Part of a small language model's weights.
Architecture: RMSNorm after each block, normalized queries and keys.
Training: a variant of Adam for these matrices, 171M tokens, 5228 steps.
Each number is 128 + 32 x the weight over its row's rms, rounded and kept within 0 to 255. Layers, rows and columns count from 0. Numbers have three digits each. The size before them is the row's rms in percent of the matrix's.

# o: layer 6 attention output (transposed), 192x192, rms 0.0651, rows 109-191, columns 160-191
# v: layer 6 attention value, 192x192, rms 0.0749, rows 110-191, columns 160-191
# q: layer 6 attention query, 192x192, rms 0.083, rows 128-191, columns 160-191
# k: layer 6 attention key, 192x192, rms 0.0798, rows 128-191, columns 160-191
# up: layer 6 MLP up, 768x192, rms 0.0853, rows 0-33, columns 160-191
# down: layer 6 MLP down (transposed), 768x192, rms 0.0632, rows 0-32, columns 160-191
o109 085:112160150087128132128115108096131127179112132116098108170139119107156146122111107130117111173130
v110 085:161173164166158134146134161165080145137135128085142156165086140074074111096133090183110120158111
o110 092:101113081147176064100156151119117157109121144132127123091146137126107104134112138118158096114066
v111 077:152133100118168108185133118115184155123137150166180139175121106148088117131084122131122123101111
o111 076:123142085139197196108142134183092102098135111144151150114154105120095133133170153129168097097218
v112 080:210145134091177101175113099122136109141097116128143140124138150119148138078103099128103118119108
o112 084:108122095172174134109176142149150085073141149179140116054084098142143148079144187088138067137138
v113 084:137115118145168133127101135163064166141081183132102133090066116130074135086182085171105134112143
o113 079:139127133123111165101098100095131119082161166124109133116107136125059064133073187131143108123131
v114 087:133114124144141116098128150162143151122127120148181125099105148182146127149064178104150131125155
o114 094:128128136115133090126141139120090107122175094169102092127102093114178188080151036108136068143169
v115 084:113140095148123197126143112119130095115129147152159127179116142156144130097141100118177087113114
o115 089:118065085164147119107098099180100127103136136180172134119126163108112163141101098097166148098142
v116 087:152154118122115108086105154133098122118115148144119126193115138058097104109150118141153118131136
o116 092:117100167204132098141115150117138137125097186121107147068084131107123087135191115120117181066092
v117 084:075177138153096176077090094134168151152136108151143129115138057091121130109168113182148142122110
o117 089:115076167122119128110039134154087078096116095146095165130093110157099150073112117132139169132204
v118 090:173112135200151122142198135108138123096018115133092088122158163154130149144151076172107110098130
o118 085:134080140121181193114098115095153081138119122136100149120144161101188106107102126142129110110096
v119 088:120102085098148093089068091094173097099122092106143145036163081092170125105164173136087087168100
o119 094:108150166093096123110139075194178072126117139071119054117134134135123095102173130096103137120113
v120 085:162118089124161119099131128164121124077096126086098099113097168123088143114066164062109129094111
o120 087:097119109113113130109103131152188068112150152113134114195112093132106052133151130169141096070125
v121 089:128131142197125096113098161129146100141059140077138139117115138132127130116132099089090126204105
o121 090:118139133147063127160140186120135096117155165123107118087106093153149179150129153091151145134152
v122 082:196124165116104131150133113134138124157144130113155113141111143135054117147114156078147158113166
o122 083:142151087088174055115166141117120123139147099159153136160069086111161114110103120089111093120135
v123 083:140137087088158080127140141144148127148113152144135120121098144114127094159070106133133093116084
o123 082:096144166086099155112108117100130119133157087135095127198134102114122152111090117117131106124145
v124 083:108143063141074120101130094091151142143083119128121104127095085120124129123136097083106138120137
o124 086:116107060137116117093116170107167137147096107136125130144154151129127178129096145118123113084142
v125 090:185149174139124143089166132104068143110111088121118144152127098152091107118073155151131122123087
o125 092:109073107144137217111102141111161094054125136134137146104126198154132156063155124136173120126083
v126 085:115125107117139167113109104123175106160169162177095121171082134096104115125179107069130144166118
o126 084:119082095140101104116107155144118152132144163178184152105120148139135072163115142132130135078117
v127 094:173123150137142151124196145142132106145132142149123148113127115102167136147176169127110119137109
o127 093:150125125111107164182100130068121142089089148163119117126110135108215111105118135125143109118100
q128 108:174150173112073161122153188138055154142147118152133119144148130093119114111089158144155130143061
k128 139:113158079089145047173083161141202143104087180132160111137088123150141104095173136124079154149101
q129 136:149150144094140167129124122184014124132184100069187175162169130111149107116090121129151115078164
k129 110:122126086157130126181120169141166220100091114123183073125126114128157084117157173106109125189049
q130 091:145141059160144148158103109160097126135133112137155196130147109111149121126180043100152074132198
k130 094:090104156177085158138132134116169150066107064118089115137101127070152076143155128146179142131120
q131 096:135162067146205143117139130148102149119124117117159125208153098129114086024052122093070129122141
k131 098:143185051104098147171123159158162151082127114132127117133145140132160090149138126153165182127158
q132 094:087114140130120141077180114128102120144089101185130072144165116105140160110097140138138170159049
k132 125:135100063117070145172127089109152120111146192193147100049134135158125139113148124087092073121093
q133 092:119080191076120133091100126106147171176092140126120100069098130128149125170135130121162126203077
k133 111:105035156145117108152133083088130116117122180151120141099163133116067195110175123110092089098121
q134 107:121149071080168117147132135155158159147126072170095089172080079099067102106088094081098158165164
k134 103:141134099111128197163132094147135175113099140148112125166113100095073069121141144181110164126142
q135 106:156145129124149113088171119163135124144142077136120067128164092110154098100085095178106122100126
k135 103:130146001106124143129123134180115114103060140135157130151113126177138145088107129158087117137120
q136 089:106162158133139143110126149094131081119159060167154149146120069097109091101162135163138094057141
k136 092:161173093099123127166054131139139029108134130107175174125097130133169133178089107125170164117110
q137 113:129051132089104109153178116120165198147149144161108112148166106132098183112075146070148073157128
k137 118:132107085146119101204063102093156140117103197147109093109081151144114168140129097119088143162120
q138 105:174094147086129061166176097133207160123151140216080115147119161179149122122106137167093079143135
k138 106:142096049167141043148094137172144139166116103078156093134146136141117125122152137154140112155129
q139 096:145167143098140049134104038094154091170136183097098162121108202142128184169128084152084143145138
k139 099:087137132223110136105148145180108130133083082110131093133140141102149121045129122119137146095134
q140 103:184117191109115134120120127120116121171150115202110156154143126118176143095106141109161149122118
k140 101:067171116123146088159117125154184100080176083081181179181166154145155057195108102098128147165102
q141 104:168173161099135129116107107120135133107126120098130127112082176082158119090084131193075125177146
k141 106:123151101160115082125110166163112155137101087072124095164139119173122102083174151121111110119137
q142 094:198177124145146189170165131165135174077161143167142081111182074199104110082154142124141143116144
k142 091:145157055053166084173034133122175132115115103186161063128146124174186108121152082195117157116097
q143 103:120108096119098135142165099138151147143139156225096154103173145101118121121128119093152078108157
k143 095:139170048139104140104116127207126112149124169141125127185083139046097139108075108108072132185171
q144 108:131144167097149160145078083074165090139105110089068133102116109142133136148137122135079166119117
k144 109:150169146188081195107122126178120101128087089140134111170085130117104110154150164168154126099040
q145 094:164113126133147156073116127138188133135133066118140111129132121185184099102143118132131141173160
k145 113:122223101090155129122132153141115158141116089120128149144085148170108125094110150147118141177091
q146 105:148149138132093173140163084095078111165107088203109133142142151079071086101129159095111116134116
k146 097:070193135116111181090160111135127094138109169104093099105131186094054201141127100116156115075131
q147 134:119097099147143132112113114111157123148138187170097108094100066147105169142128159106086095126142
k147 075:092088105084075141140105089175089144157090144167123107144179135136102171117107056188168135149148
q148 105:136130129184152111113134161122180116102129158140118114121061110177068185132128088109116124188093
k148 102:159124120100126110143097092099151135027079111138180102065090153104168134134117137146100201096129
q149 108:160076148152162158080151135129093199099198125168126130037130085202212130131110129167121117142103
k149 109:112162059099133073137152100105159153132026150116150148228111205098173119142143130120135102187137
q150 109:141154142188124112112128133116170078133052066179104095179132142083093101112122197045106092095132
k150 107:117201128099121134100117098144099084118146080121141123088169113097082201138140097166139153117137
q151 116:152145092144097119053113102137117084134112178089106117103174168126095154132164066094108160153151
k151 113:162060109127126075077133134116126111150135084088147138042054131135181120115159169113087106127132
q152 114:195175145078157175184090129107106118107083127136178119121162124094128083155084085121118143136141
k152 108:083093144222116139129176109154136144194155163126105164046151138169100108147170134163099165066145
q153 105:191162167078095110150133142155154119126124165153095121171130159142135140137141135201135116111129
k153 102:094105110135130096043096130076154085158192087122030100068095138196104072116083122145142076104076
q154 116:089114129072109116136150128124156097114145053070153156163211138127143114096169132116131126101145
k154 121:136149094120172124093099144098069126137177157130143103159088128122121134093134132138099073143114
q155 107:098136152125143151070126106144062134136136147113092091138117124131111149165118038085113161126085
k155 112:127097127143064138102175171130190078149091088145147099123152113130134153079169148164130113115098
q156 092:096170118091195097141131121123150106120128095122127116158045163156088149162168182141122137190072
k156 092:107093106094128200134086111124121172074125092125173160104191075078108082163067135130155087111113
q157 102:121100159110092065102121082176129116134177114149122183125094086097127151193115091128061044177081
k157 107:217111117185156113135088132120123167164133184033114114130099121135121093111141112171135160154130
q158 097:146067104131091130116112166134152107154134126168180171132194122109111099064199123108170144106119
k158 088:159173125109124143105166095105099128191112144138082142143067122141070124080153142156076098135136
q159 108:172065103110072134075136126138133169146140113100123142081145130105171108117126162090132119205136
k159 106:150167151131211111095181107099102132125103096082121065155095123147097187115127146157104179164137
q160 119:123078127107119159136102090134130066129163147069147164080157111115121150180147120087169083115169
k160 108:115125246132161087085153105102104069178106142114120146133157165144126193095107123115141073088106
q161 097:076126101117185159131136136117128116091124115142144126157105107106085090108131123107098121088140
k161 130:153199163126125132100179118158063098185109053094172161172137170154196128105094119157162130115163
q162 104:148152075146142120126154167148119143139120067144207045157110093134099097102135148148071139101101
k162 115:121220060135133185148110130146139176095131113186100130136139098145138107117134089154137181142145
q163 094:155156156138170082151091123121095128136131109195075078200111172105109119135089145146098126094102
k163 104:110161128108113120121179155140136081158164108131139153093142131159108141096083120130064145140143
q164 112:156118177067135145091121134126102155134113090106089181113104164143162150163124198138171114168112
k164 099:122121145143151094131130126114157133130157120089103148119119189101112158178079108125123093161087
q165 093:153164133125087183129131136150128124159123123100143173061099145150174113158123103166162151193105
k165 097:157107134132181071078135149138117201124085067150065142164115174116119173077155181069142114131119
q166 105:106114144114093078134159119137158132157127052112124127071101159144166151123146149128073151093122
k166 109:161112126147122104110127141166122120151043128189115126200190168110126153049078165114094132117144
q167 103:109077159143105137109123160092127113146156213132102122098108113209134162142114151149074138145104
k167 109:166089106162134074069124123093182134141136128141136125139125172091140224057118134140093102148148
q168 094:090113139137139119135124120048156109144161155117095123127100113105076117113161165128125148131148
k168 107:090044138109129112161118057071122129116152179134106126098146146108064166123129134069133071124123
q169 102:102140163102124100195150140164191101107166119178113124161093177112114131126184169103068168119142
k169 105:140158082100141166088084168176100148180111128071167103133095098111122116114134119152068136158127
q170 108:119156104158101137170165152153118136143118028150114107113185079134109156108154179106113176126124
k170 106:156148034113121145136151139112096136152100120137181124102084108139148133143128075213104122158073
q171 094:134147102185161123087082137167170120106150106153152148132144128125134156062102158079128157143129
k171 103:138201060147149145096083219151159159133123127128160124146088145121170055105135142137103153159119
q172 097:107126134043149156143195101152127170095138069133115172192156159112125129140156149163175158117116
k172 108:122132091104154151144114107096146113129156148124130103133063172106103104104073140094094078160108
q173 102:130115115114176128089064112154150098119138117136116143158105116139132118117079109146158104169084
k173 107:151135064090075129157163134111166130118127133153106078115094123120126099179130150103113139197125
q174 103:091091096136116084104124170085129125156169147153088165148122143128114198155137105084111072115116
k174 111:168109058139075113158105126132214112160101129094149118134095132151118150121122150123102127168150
q175 097:187172127142131093125052107124174084139189139123156168115091137092161128167103111141091118148113
k175 109:146145123170131149136148175180155155142117044124151133142113187109172092145121150111129175188138
q176 101:161130127118095108101161103180119145162171101111123140167144123090127152167186080115143158141142
k176 105:113134117113104152133109135121092134141116134171089098140092116109059157044153155176128169108108
q177 100:069160134140181143089158168152163087104117094126166106155124155129093105115102098079076185111135
k177 094:147101135138137136182121140077164106131100133127121111095155139150199126183136178100142136140102
q178 102:141162125197112138147085126136132117138122149115065127124137134148128094140077102146122180147121
k178 111:081136137150118133127149200157132122096144077111170181135182138145220095086093096138142151110149
q179 091:122176105051050108110088075130079088148116144146180128176178122052072104076128104124105134156151
k179 153:122182119145124172123132141203090161149163064078160180135137141116119086104107092150130192113128
q180 103:103079095137148061150123097100134131158185140182183143123127149091154083136091130168167117102121
k180 103:138104079104100148175202101094108147114152164149158130122119121105103110103090086059119146155099
q181 106:073162168184081133155161149173166150145102157172145134104102173093073107110177186120165156075164
k181 106:128164095081115155125087167091105125062182131141146125113165116103133158162108085075094141113120
q182 107:217115172097157135123124089149086170123118106160075075163187177138129149141114134148092167085122
k182 108:057106119127112121142167130108101089151090116172159126097133091114159100121170087186113127104131
q183 103:138127125161106076070101064104129098091130131171120117097080128061133117142100163106108139173106
k183 105:149135115115110162196124134179140126145095100143151139149135114090097128111133160146135154148152
q184 103:050111120140117029124142134115188135098051170151146159091131152124132124118128154163118109128161
k184 102:118101147158165120101110159120097187137162143088175121124136128113176113121091034082136094158125
q185 107:129114075160105120097107064092114110166098153113123087203143102180077137118112066150121118150173
k185 106:127144163106094207060132081231187141170142111170162123105116157087124115060146109129084106083100
q186 104:101159105142126142104133112133157117136119063024162127153083111091133120163078129074092129155066
k186 101:183109163130137113113133161184113132082131117160128106105091150174111123165168240097090135130105
q187 110:092155143041126100164104131104186101155111089135124122173132158134129146165118129155141164160111
k187 109:148096111200160163165117113163178139137129115129149144131147126130160097150076138117113089144111
q188 106:120196105122138052203163163169126097135130130084170118154151120106120137076112166087132169078124
k188 108:104162144078120174107145150100123111124087126227090157126136057106103103128116127151142148057141
q189 094:170127130128139162158141093116110144147186058128147128143144091089090122107143127127146093067121
k189 094:110156064086074153110165153169044136132099166117113148106097131095039165138130135105134108106137
q190 106:141125089079105215117129145118092113122095126099201123129125096102124118136143093133117178190104
k190 109:120126181127145063151145147117098144139163182137021162117140096160119142135090080136066107115128
q191 111:069143106145166077103114141113150122121118130106144151106126174105019106114120149060138098144166
k191 107:106171131178140175123072114172107126116118119110158165139244054063172134137120134112112155130168
v128 100:135111124136116174123151088144063090194136148115043086198146131146167127156130154107177146159141
o128 098:100074093065081142168109114133114130136117132129143112191137144091108094136143144151085113146123
v129 092:111121093097093119123158082131163134166156136127101065139168105106123160112081084120092143090107
o129 084:150158133183136131077101127085122098127079137140137122196136130167111105107150076130101125140135
v130 100:136131125159179183134173155121104054142057117134151080133076117097130119133145150133176113149137
o130 093:099133126091115127101151091127102143097163200142094126168127102111052098170144123123160149156146
v131 086:146134157104154116189152143144125144144146144150092066122156188132118159083115181125147103109120
o131 090:144101107157090109156147113168072145165186099107137110106148194066151112128142073129127088176125
v132 090:136122092172128119105176120129151140099098136170151144134113173104114154098124086168156122108128
o132 092:127132151124130159142154139101134123145163155124154110116134182098074185173068121125103140158151
v133 094:161128143098078118157173132158107188124172122098146141144171058117110122138110111133119145106041
o133 090:119165153150138128141197183138157109115089093141104127085095190135155183114078125172104106159146
v134 102:159142183152177200148208175112141077057119161156139139129109138049154090151072142089087141117111
o134 102:156140081119119123095158121155116146101134137122110146140160157134095062155200108109178137119155
v135 105:114112085103125122092171108111178059159126117098150130117071161119120135090066027128124104102171
o135 096:125146156143138159156115121072118100127072157143164084154088106116140116165087118108144118150177
v136 118:209140146109135093146114138136142124142124125129110174101134166202072117159185141167156139128118
o136 104:101115132126093121120175154154123134157136130085124080130124106055110168128042149149069132142109
v137 102:200085135131142155158130122128163130071081112098139179141127146122161109161052136165144127138135
o137 102:149115169124134106138138084102144113148128096138154142057044159151195113166159195141108019113173
v138 100:124096192148125177123094155088155139152120127153141130147174181147142147092143111083123143137117
o138 099:122112070147095147133147147204137175164197061110159116109095173108052161212158135091180148151128
v139 107:098094162192157093149074175141099175094102101104155136111120112157163149145131071141134175115161
o139 100:184082065165140158061127121153135154155130108166136114118088163132162125104155101119158127186177
v140 100:136132057095130112083165055114148118102072166139126095108092147128118101088126052122123108078165
o140 099:137163166134147097149118098102084111114132150200107096111074162157147101142125107148091142094131
v141 102:104121189125179130140151150137175138186138104171130125097189148088129092124143136072112137136093
o141 098:081098088077120149198130120128102142108127072123147151130116169114135106150122109120170078118086
v142 104:116128146137202139139157126095192114084163082202082137137128126104134144124114134181082092168163
o142 104:154117139118100200149146152155092138154156140107118118198194152117078144139120134102158140159150
v143 099:151162167132203234067147168145121119095123081135156052078135180176080145104125097147093122098101
o143 100:164117177157151089046090107143101129125108092065178127164118097134083100124128117060091138200189
v144 093:142133080126188150049181166151093087167105163174185102220197052125078110149150049163160148108128
o144 096:097132144100175119130130175141138140135129182123131109121103101100099090114161127145114088155174
v145 113:175093156104192103141144091087130113087123080125160152116143133132122116101122140098103115149125
o145 104:088164133133116151126138136131120113087099158123119098061151133098148140158094128166134094137119
v146 106:144160169151194144122189101200106104142159144155131109126146135163040135102130119094113137148175
o146 101:108100119121118142161144120104085092128123095162148100119086108118126111164162106134080135133100
v147 105:171137093188152183129161134091216092174039110045177116148154125164122096118040115182184089151148
o147 104:060072105115174133127074124083047084087124178133162174127133139135159124162122123166103095111172
v148 108:167114104116110073112117077147094110168098089112112166139107140155056155163159132202143102112095
o148 106:109077166141114206125102127113164141128088169112169113162122117079144117151122122156071099126162
v149 097:192152130080118111095159073149086107114160153129087119136108191110063155150076129109143113162170
o149 096:104140115139073130111098104090123093119070091072145051102075129126183115104128112174038171110142
v150 105:133154101104150101123140090129127132159159148102141172131143198119159143153134081074065101119084
o150 104:095161151122114145174125192113148139087131093140135107105122102133170139089137094131118148162124
v151 102:117127121180050169131156103124084119108135075117124101130119086068095124112123128079105176114091
o151 108:155088110101132119084112105113161104135098164159193113156157167163098079182159124145177099147147
v152 098:121128131127190060106117120167110084137125131162127079165124106162096127136159131104100134103192
o152 098:124104145119089164195158135075130147133185117140084126164126103098096144185141097132113134135084
v153 101:110125123106129116098137161135125138089133173087205135131138155125127152170061127199158110090142
o153 104:059131175156151085169083118090107090176102167095124133121125139117158145080088137140050089128164
v154 098:141126131149105188129109088133077074132180144092104133152163072112152142143141137115105115105153
o154 099:168191135114078086103116158113165124114105172105092129128098153112111089146186112129141137129157
v155 109:085124133146121112117118179105118211073136144066148133118152091182206096106103103107084132134070
o155 091:130130129138148146119108147155154140112088132110121166126114130153177123106133121110157137146116
v156 095:146132097203097205180140095123123119150139101110116117125123110188185110092122134147137170080107
o156 098:106106109183134135137121152143088100129101203168140111192144092152105109124107179162146135171112
v157 107:112117132097160182118099171093187123116124126101124177109183123089132150170085131156172129079073
o157 113:109203134165124175097146098134136124097133173110127127106163118104128134112144142118165086114193
v158 102:102123108183111140112171124122040110105148109094131151157126096101111144140146169162121149091205
o158 102:184095103184090107071120168105154154142124141171127130136117152122087116112151078167150133129156
v159 101:106099158143246134140120103184134155133126111146138117171091104107126122121149096130097154098089
o159 105:128146077096083124110131051125126159124149157107152078164163121089101133130130088130158115139154
v160 101:135118188162143081164144151131124109144163129148166146120136127135178168075145015102114124183108
o160 096:148108156135150158120187185201130152117160108049109088100127086111139124144038144081170168179115
v161 101:146110146066071154141113114151109107187171156143162125112148125119143127131086107076133096108095
o161 095:144124149119136110135150124110126125106114093116166089149108159137173070162122095122157103121138
v162 109:194121163173123170102136096139102168095141152144117118089150183105118096074121162113127119141100
o162 114:074111152159134192157136097163109106074093140126162094077160137128147112131110144132096096113114
v163 098:129128162127131104090174107172100086151169131138143105145141192115147178115074139165082141123179
o163 092:089088135140100106185071122097097134138076136089174053124135118092142076114132107139075103128122
v164 101:121121154081108144130122176176146163066083132162133106115128033151146151086104106144112154130065
o164 108:142115130152141134152128087157166111150107094132064137162145158131114118154149119083134135101112
v165 104:113134155104141083171093182114133173102126093132087139135129171099129124176126174122188141144205
o165 112:171147123144073127134078142169147191141154104121076127092137129102138166129184106149072137180099
v166 095:159106117164104172112115153084115093203110114120135142154143079178095106131097149147167114141131
o166 101:047105089085130177110107166129104098139111191112139143148140097149102111132125144150162133142105
v167 105:078112142095153093160073153139111164111125135151138149140121099055095143165127071124114140080118
o167 112:148166183071140130133116134134226152154134093097131098092137162107077148098129153105137111200129
v168 100:137083138102128143103104166116077144044067125092093085139069111073162127124109128099096146186054
o168 109:117152125115092118081075042186144182152125120111120138112096186135144100157182153085139079163165
v169 108:108121081148075172204164133135104153135185108080118143130165120125107090127129174179114152108143
o169 109:129122129158121142063140218099146131110108100132110158194126122163097145172135070152121139136144
v170 099:167134179079148172198170132132117113176112166194129126123082115088134132159141165128134121151169
o170 100:088110112155118127163145123111074152088153082166130105062185115145152069137166198152078168115048
v171 109:103142149108091125155140125132180159121145180105118115111097136146065118121082104054128104117092
o171 109:143168144159139073114104130142133151141073083125156107128146097100129151135132099131143144155087
v172 108:147172087132180144153131117111166108171132119145167125139088214173092143154182074198130139121042
o172 103:103125135158152107123144153152072148130145135070096113139100137099080145126074108101115137149183
v173 103:118100088097092129071106111136139074104178111144143089106148194088063108103115076140156092076073
o173 099:111146170141194127151077124156124109120071165121172097108193125123136062110127135122127069129133
v174 104:104146081141164112174135152111153156115121086136107132126091127206124176101176169115078130167123
o174 099:137075079140139188080152132179177131141156094159120137154116143171126148112142118114195157136144
v175 110:122153076044078145116146067127092140150158168167152175119207115154117144139106158122171120136153
o175 114:105155063133040145140099176145170125132108130127157119120193161113124145129092136162100122118138
v176 096:147121117118110093130081079061166031157154172165104114142124162071106143082136149133150134159105
o176 093:107169171119126156162148092130155118162126144130147087119172124101059119149093185153131093142129
v177 110:094118162106111146122071104127125124166175122145140053166159168088095128154082114056161129122121
o177 104:136144127070120072135082115075137140116138130123134136123108124114130090148157064116107102167121
v178 101:165102159109184093161113131124127093149114099124114111113134162131134086127102106122105149165137
o178 103:164124139173149224107084102116080173090083140128158168064115140152156065087155093106138108099131
v179 109:114124104177065048152117099156166132102071139118113176143133141109120104085111173176163112124223
o179 116:165092145121112131172140128088113135182167166132197151128144140135147172120084141164117041150109
v180 092:140136151102074103100065190105182154142089133123100131126100127169100078117145191116143116164141
o180 089:144114113128150130145154136139142112148179077109091168072069143149135169140112115153085151107108
v181 099:120135101082117088147120128090114085111094149186152136083134155121148148150085114069126113193075
o181 101:119172149117138151132111127074115161105146148126085140078133105150076081161132125098168104155092
v182 103:123103112137137143190120128101117135134111140146127145133142094129115115234150115089126197141142
o182 111:152141057105107167117162074165102150071137136120051104116211161148122106090148149168164140153141
v183 100:099131121119138128120112094187093086146116167188156120104031131136080178150122102133135089102177
o183 092:128148162160096116144137129081122133115164114105083108139068097107086083149128124104083126160133
v184 099:109114133092108176114130130093161136133144087192134158123130157102085136106071088103101102131133
o184 093:139135140098160123099116105136136114151110084096155148157108133123122119135112127056200124107142
v185 111:176095080176190063156174168126121157124109126145099106104091113154178149135166097100099134114082
o185 112:102146123074159152111131089144143117145116150177142066102127143117093124099104203168129103170109
v186 099:112109144131154155178159173096131154107098052136067170174156066154149121166149141161196123132110
o186 093:124073084108104164146108116152098135169143148173120128151159131134087166126143177157136052129145
v187 108:116132102106130129094097140089171095094090128159220160099118134104151166109140081128164085155086
o187 113:129188143132155152113146119110144099135165169165143145121130077165115128127126148054173123102114
v188 096:157154152131121087112138158084082100128109146143111110164163097131040135080165147119164084112113
o188 098:141119151090155150151164156189149130161152169138140099128161116085067095124122148148112090101115
v189 113:125145131163145145138133120106107168112087149118163151123125062141153062144137121091092120128128
o189 097:138125104128136119114098143155163147108109088165124188125112120165087137138163114130141125116151
v190 103:176081137087079184141125118108133107152118142138157126130159180133065100135060111169128167161132
o190 104:122128168143182127090100168131068165093076144109141136075109157121156113099119106188100139157134
v191 107:119139130180207084144145105148144147102137176127146147118119137133196135143083115131128111033144
o191 110:165116164152124178134141107108155106134144134148114123195130099128134140138118118117141129201204
up0 089:165088096103121110132127140153175128078117155169091124131062120077084080168179142144142135120101
down0 076:150127148112157135160146145109074135130120108137145158255119180121167161132077103165128153150126
up1 092:144114140101095117130152110077153162079151116120144155084104179172090116168176104138124134050090
down1 069:129146118169133160096158146164097145155086148157083085255114087073173145159120117163163101114168
up2 101:144095152121109135175131093083126118140113130148088143096164103121135120115133106161160068136067
down2 104:145142154102169084078123152096138119145152180121078103147203145125041153136142169156125126132109
up3 110:129127135119169110156158082124079117135170131143096119093052088064097113117140115160185075145114
down3 115:190110119194121159165104111115179138129126119158095165060150122128147159145109087130084122116134
up4 098:148082067146188162130150142090159156118156147109115105114147193113143079090083134127106123094158
down4 117:189093128062104117122113093141094135171149141152193116048138162123107090156144119146158139127127
up5 090:179092134071109142135141179112150164125174132211168083105088110147088107125214105094104139091102
down5 074:112144127153110124081144126129110113142127129120080123255103133125095150136107115186160124116154
up6 093:161122140101093142122122090127124098134133134195159138105097174070107132126141134069193097104077
down6 080:079145063132153113149066136154113146097135120083113101236130138109134132082156069142147176116159
up7 103:092120127229121097130029064111164130073133144195128097069134083107103139133110110086112050190128
down7 106:158150086107134138089167138141187121143161145098086140101132115059118152136122110192086129128163
up8 101:198137136143121087138151109145125081088097120146097141135114121141094114178101140178123127121082
down8 101:069060098115094145154148087041132126109098165126145166172139091134162054101188168146115100139140
up9 110:095078128149131120112064095116152084151123167140125113148110114082088189124123183155081117126138
down9 114:126100154075144079141094143149055173088118138091090199048121078120112148128149122124116151115167
up10 105:127135113141129084105078081135176130088116165137118110140090046095134198202160163144079094086114
down10 104:138066163134144113101146086122132145183179086129155139106084116158168092125147151116128154099093
up11 102:109091158095140146137112138056145117132131180109069132119181120138121161105095105168149079126146
down11 105:166173088185123146099154122110163134114129063159204140171147213110156123103154092177157157157155
up12 103:154122147091101149148094149117122142149091156137120081101121134168132180104105115116169091080093
down12 105:084134129173139103114111110101120141120137171082124209117166095116091112124134133116109152111154
up13 096:205099149206094143148144119128136122111120128158095107105100104117063095166150124113102146098145
down13 098:097102128120159144121189062034075100152104121123173131131091125123132103112098101119065090119196
up14 098:162109151128154129072142102033128101141106139182097131104110168167137112153233165135110138119106
down14 085:119162110128134172141109163100120140114093142129088109255134065113120141137109126177149138117117
up15 109:091124157154117169108061126119174123156145173110057158139140102181080135123210098083093100118113
down15 116:160123137060112039124143112185141115125168146113230129086100145167117122147112094120131140119170
up16 100:169109159129149098162171118126142121140144120088151125085180138154100102134094112105155084145139
down16 096:075123110099142153155158082178074067117132111130155105110143144118100069107177122102100120149153
up17 099:127094128141183127108129094120167104155158092174131123098082098100151128137111089143116117134142
down17 112:133074165127167159133179102129146141120142093175132101129145147078103124102145113099108096140129
up18 094:133105143123109099126073151165145136164101154099118168130163099135082110139134072131112047096185
down18 092:184150119102105140167130144076063124059106124136132137114146173179123100079098159087145141150120
up19 106:131093158185131152166133109099139126100109191136058096090110143145100166177124135110070147084096
down19 104:161109132138098172177171136133101120106094153168081167092128157117111191156161090173126085167130
up20 104:157157119161163198148074104104089104106147092163135122151140157141108148138131086131106124153135
down20 109:148186085138127188123167137132159091138153125196179105107130192175124171080161095137127090143154
up21 100:094069102147105145079168119108209148106155120076155133133182159170130121128094112112163135136122
down21 110:148179090107124137104116157163124058147107101147063146160102114121131153132172152097091128121102
up22 100:142145186094102142147137127136153053156140084129095122108114162207152168188124154122109104161153
down22 097:138163050183130138118111125118164138047105044117087116199125186116137098070172091092137198140109
up23 101:091114115107162065138145121127130148137052150151124124133117151214136105082169158076138081105130
down23 102:149113132151146112150129124166090152106115140161108149019127162136150119116143075149152163167092
up24 098:026127157156073114091121122129140106155155116109093105129235113136108162169109117088210058148178
down24 100:123118130138117160167113168097148121113114118173190125102128096168125124163082112129114151129159
up25 097:126154086169142167140108108136118132121123234101098097094156135125119103141177166047125128093142
down25 099:102145133149081145084106117135158103120111124070168101115136151124127106177119119150113096152124
up26 097:170100138111206166100155082107153196154116160125154122125084149087144134140069184143133083147122
down26 101:141069158131123153091109125159088146172125159098142118102087178123105101098037107105154138125098
up27 097:122130114115113125113101151110107115161147122158130143083175086119104108164110088122148147156100
down27 098:141161160158160200108142134116217121111129119118190090149097187104137120108117134120109162142133
up28 101:096140164076117091108133107082088102140065165159094053114104134166119127156077118091211097115112
down28 114:135060134126103083194156115114170142099085145090093172106147103144141151168059144145130161122122
up29 098:109088123167156097126185163104155166122137153089149105135094119116137155132129138102118132084128
down29 101:145149103150108163166106125123110130138132085145130111032186107149155128157108117135144198127157
up30 100:168115197135150166145109088142096078150126101168088127118173176152121119155127112153139098145116
down30 104:165207130170131151165107123138166125097085140174143113179148145120091121015179092148147129120064
up31 109:146120137117117119096118094095089141164101137166124122201105121184122166113173148150164084129150
down31 110:152139107085135066185142150168076157099138135153107161084145159075158135103161119085127171115113
up32 104:193120097149101119120074194087179105169101108185129070121058129194146133140187140140121128114138
down32 091:122178130076115135157150136163101152067116143119134122187142113133142086190180141164206140089112
up33 098:124082132136123153105140139149093164095134131142079074131104110109065113116093094127143112097115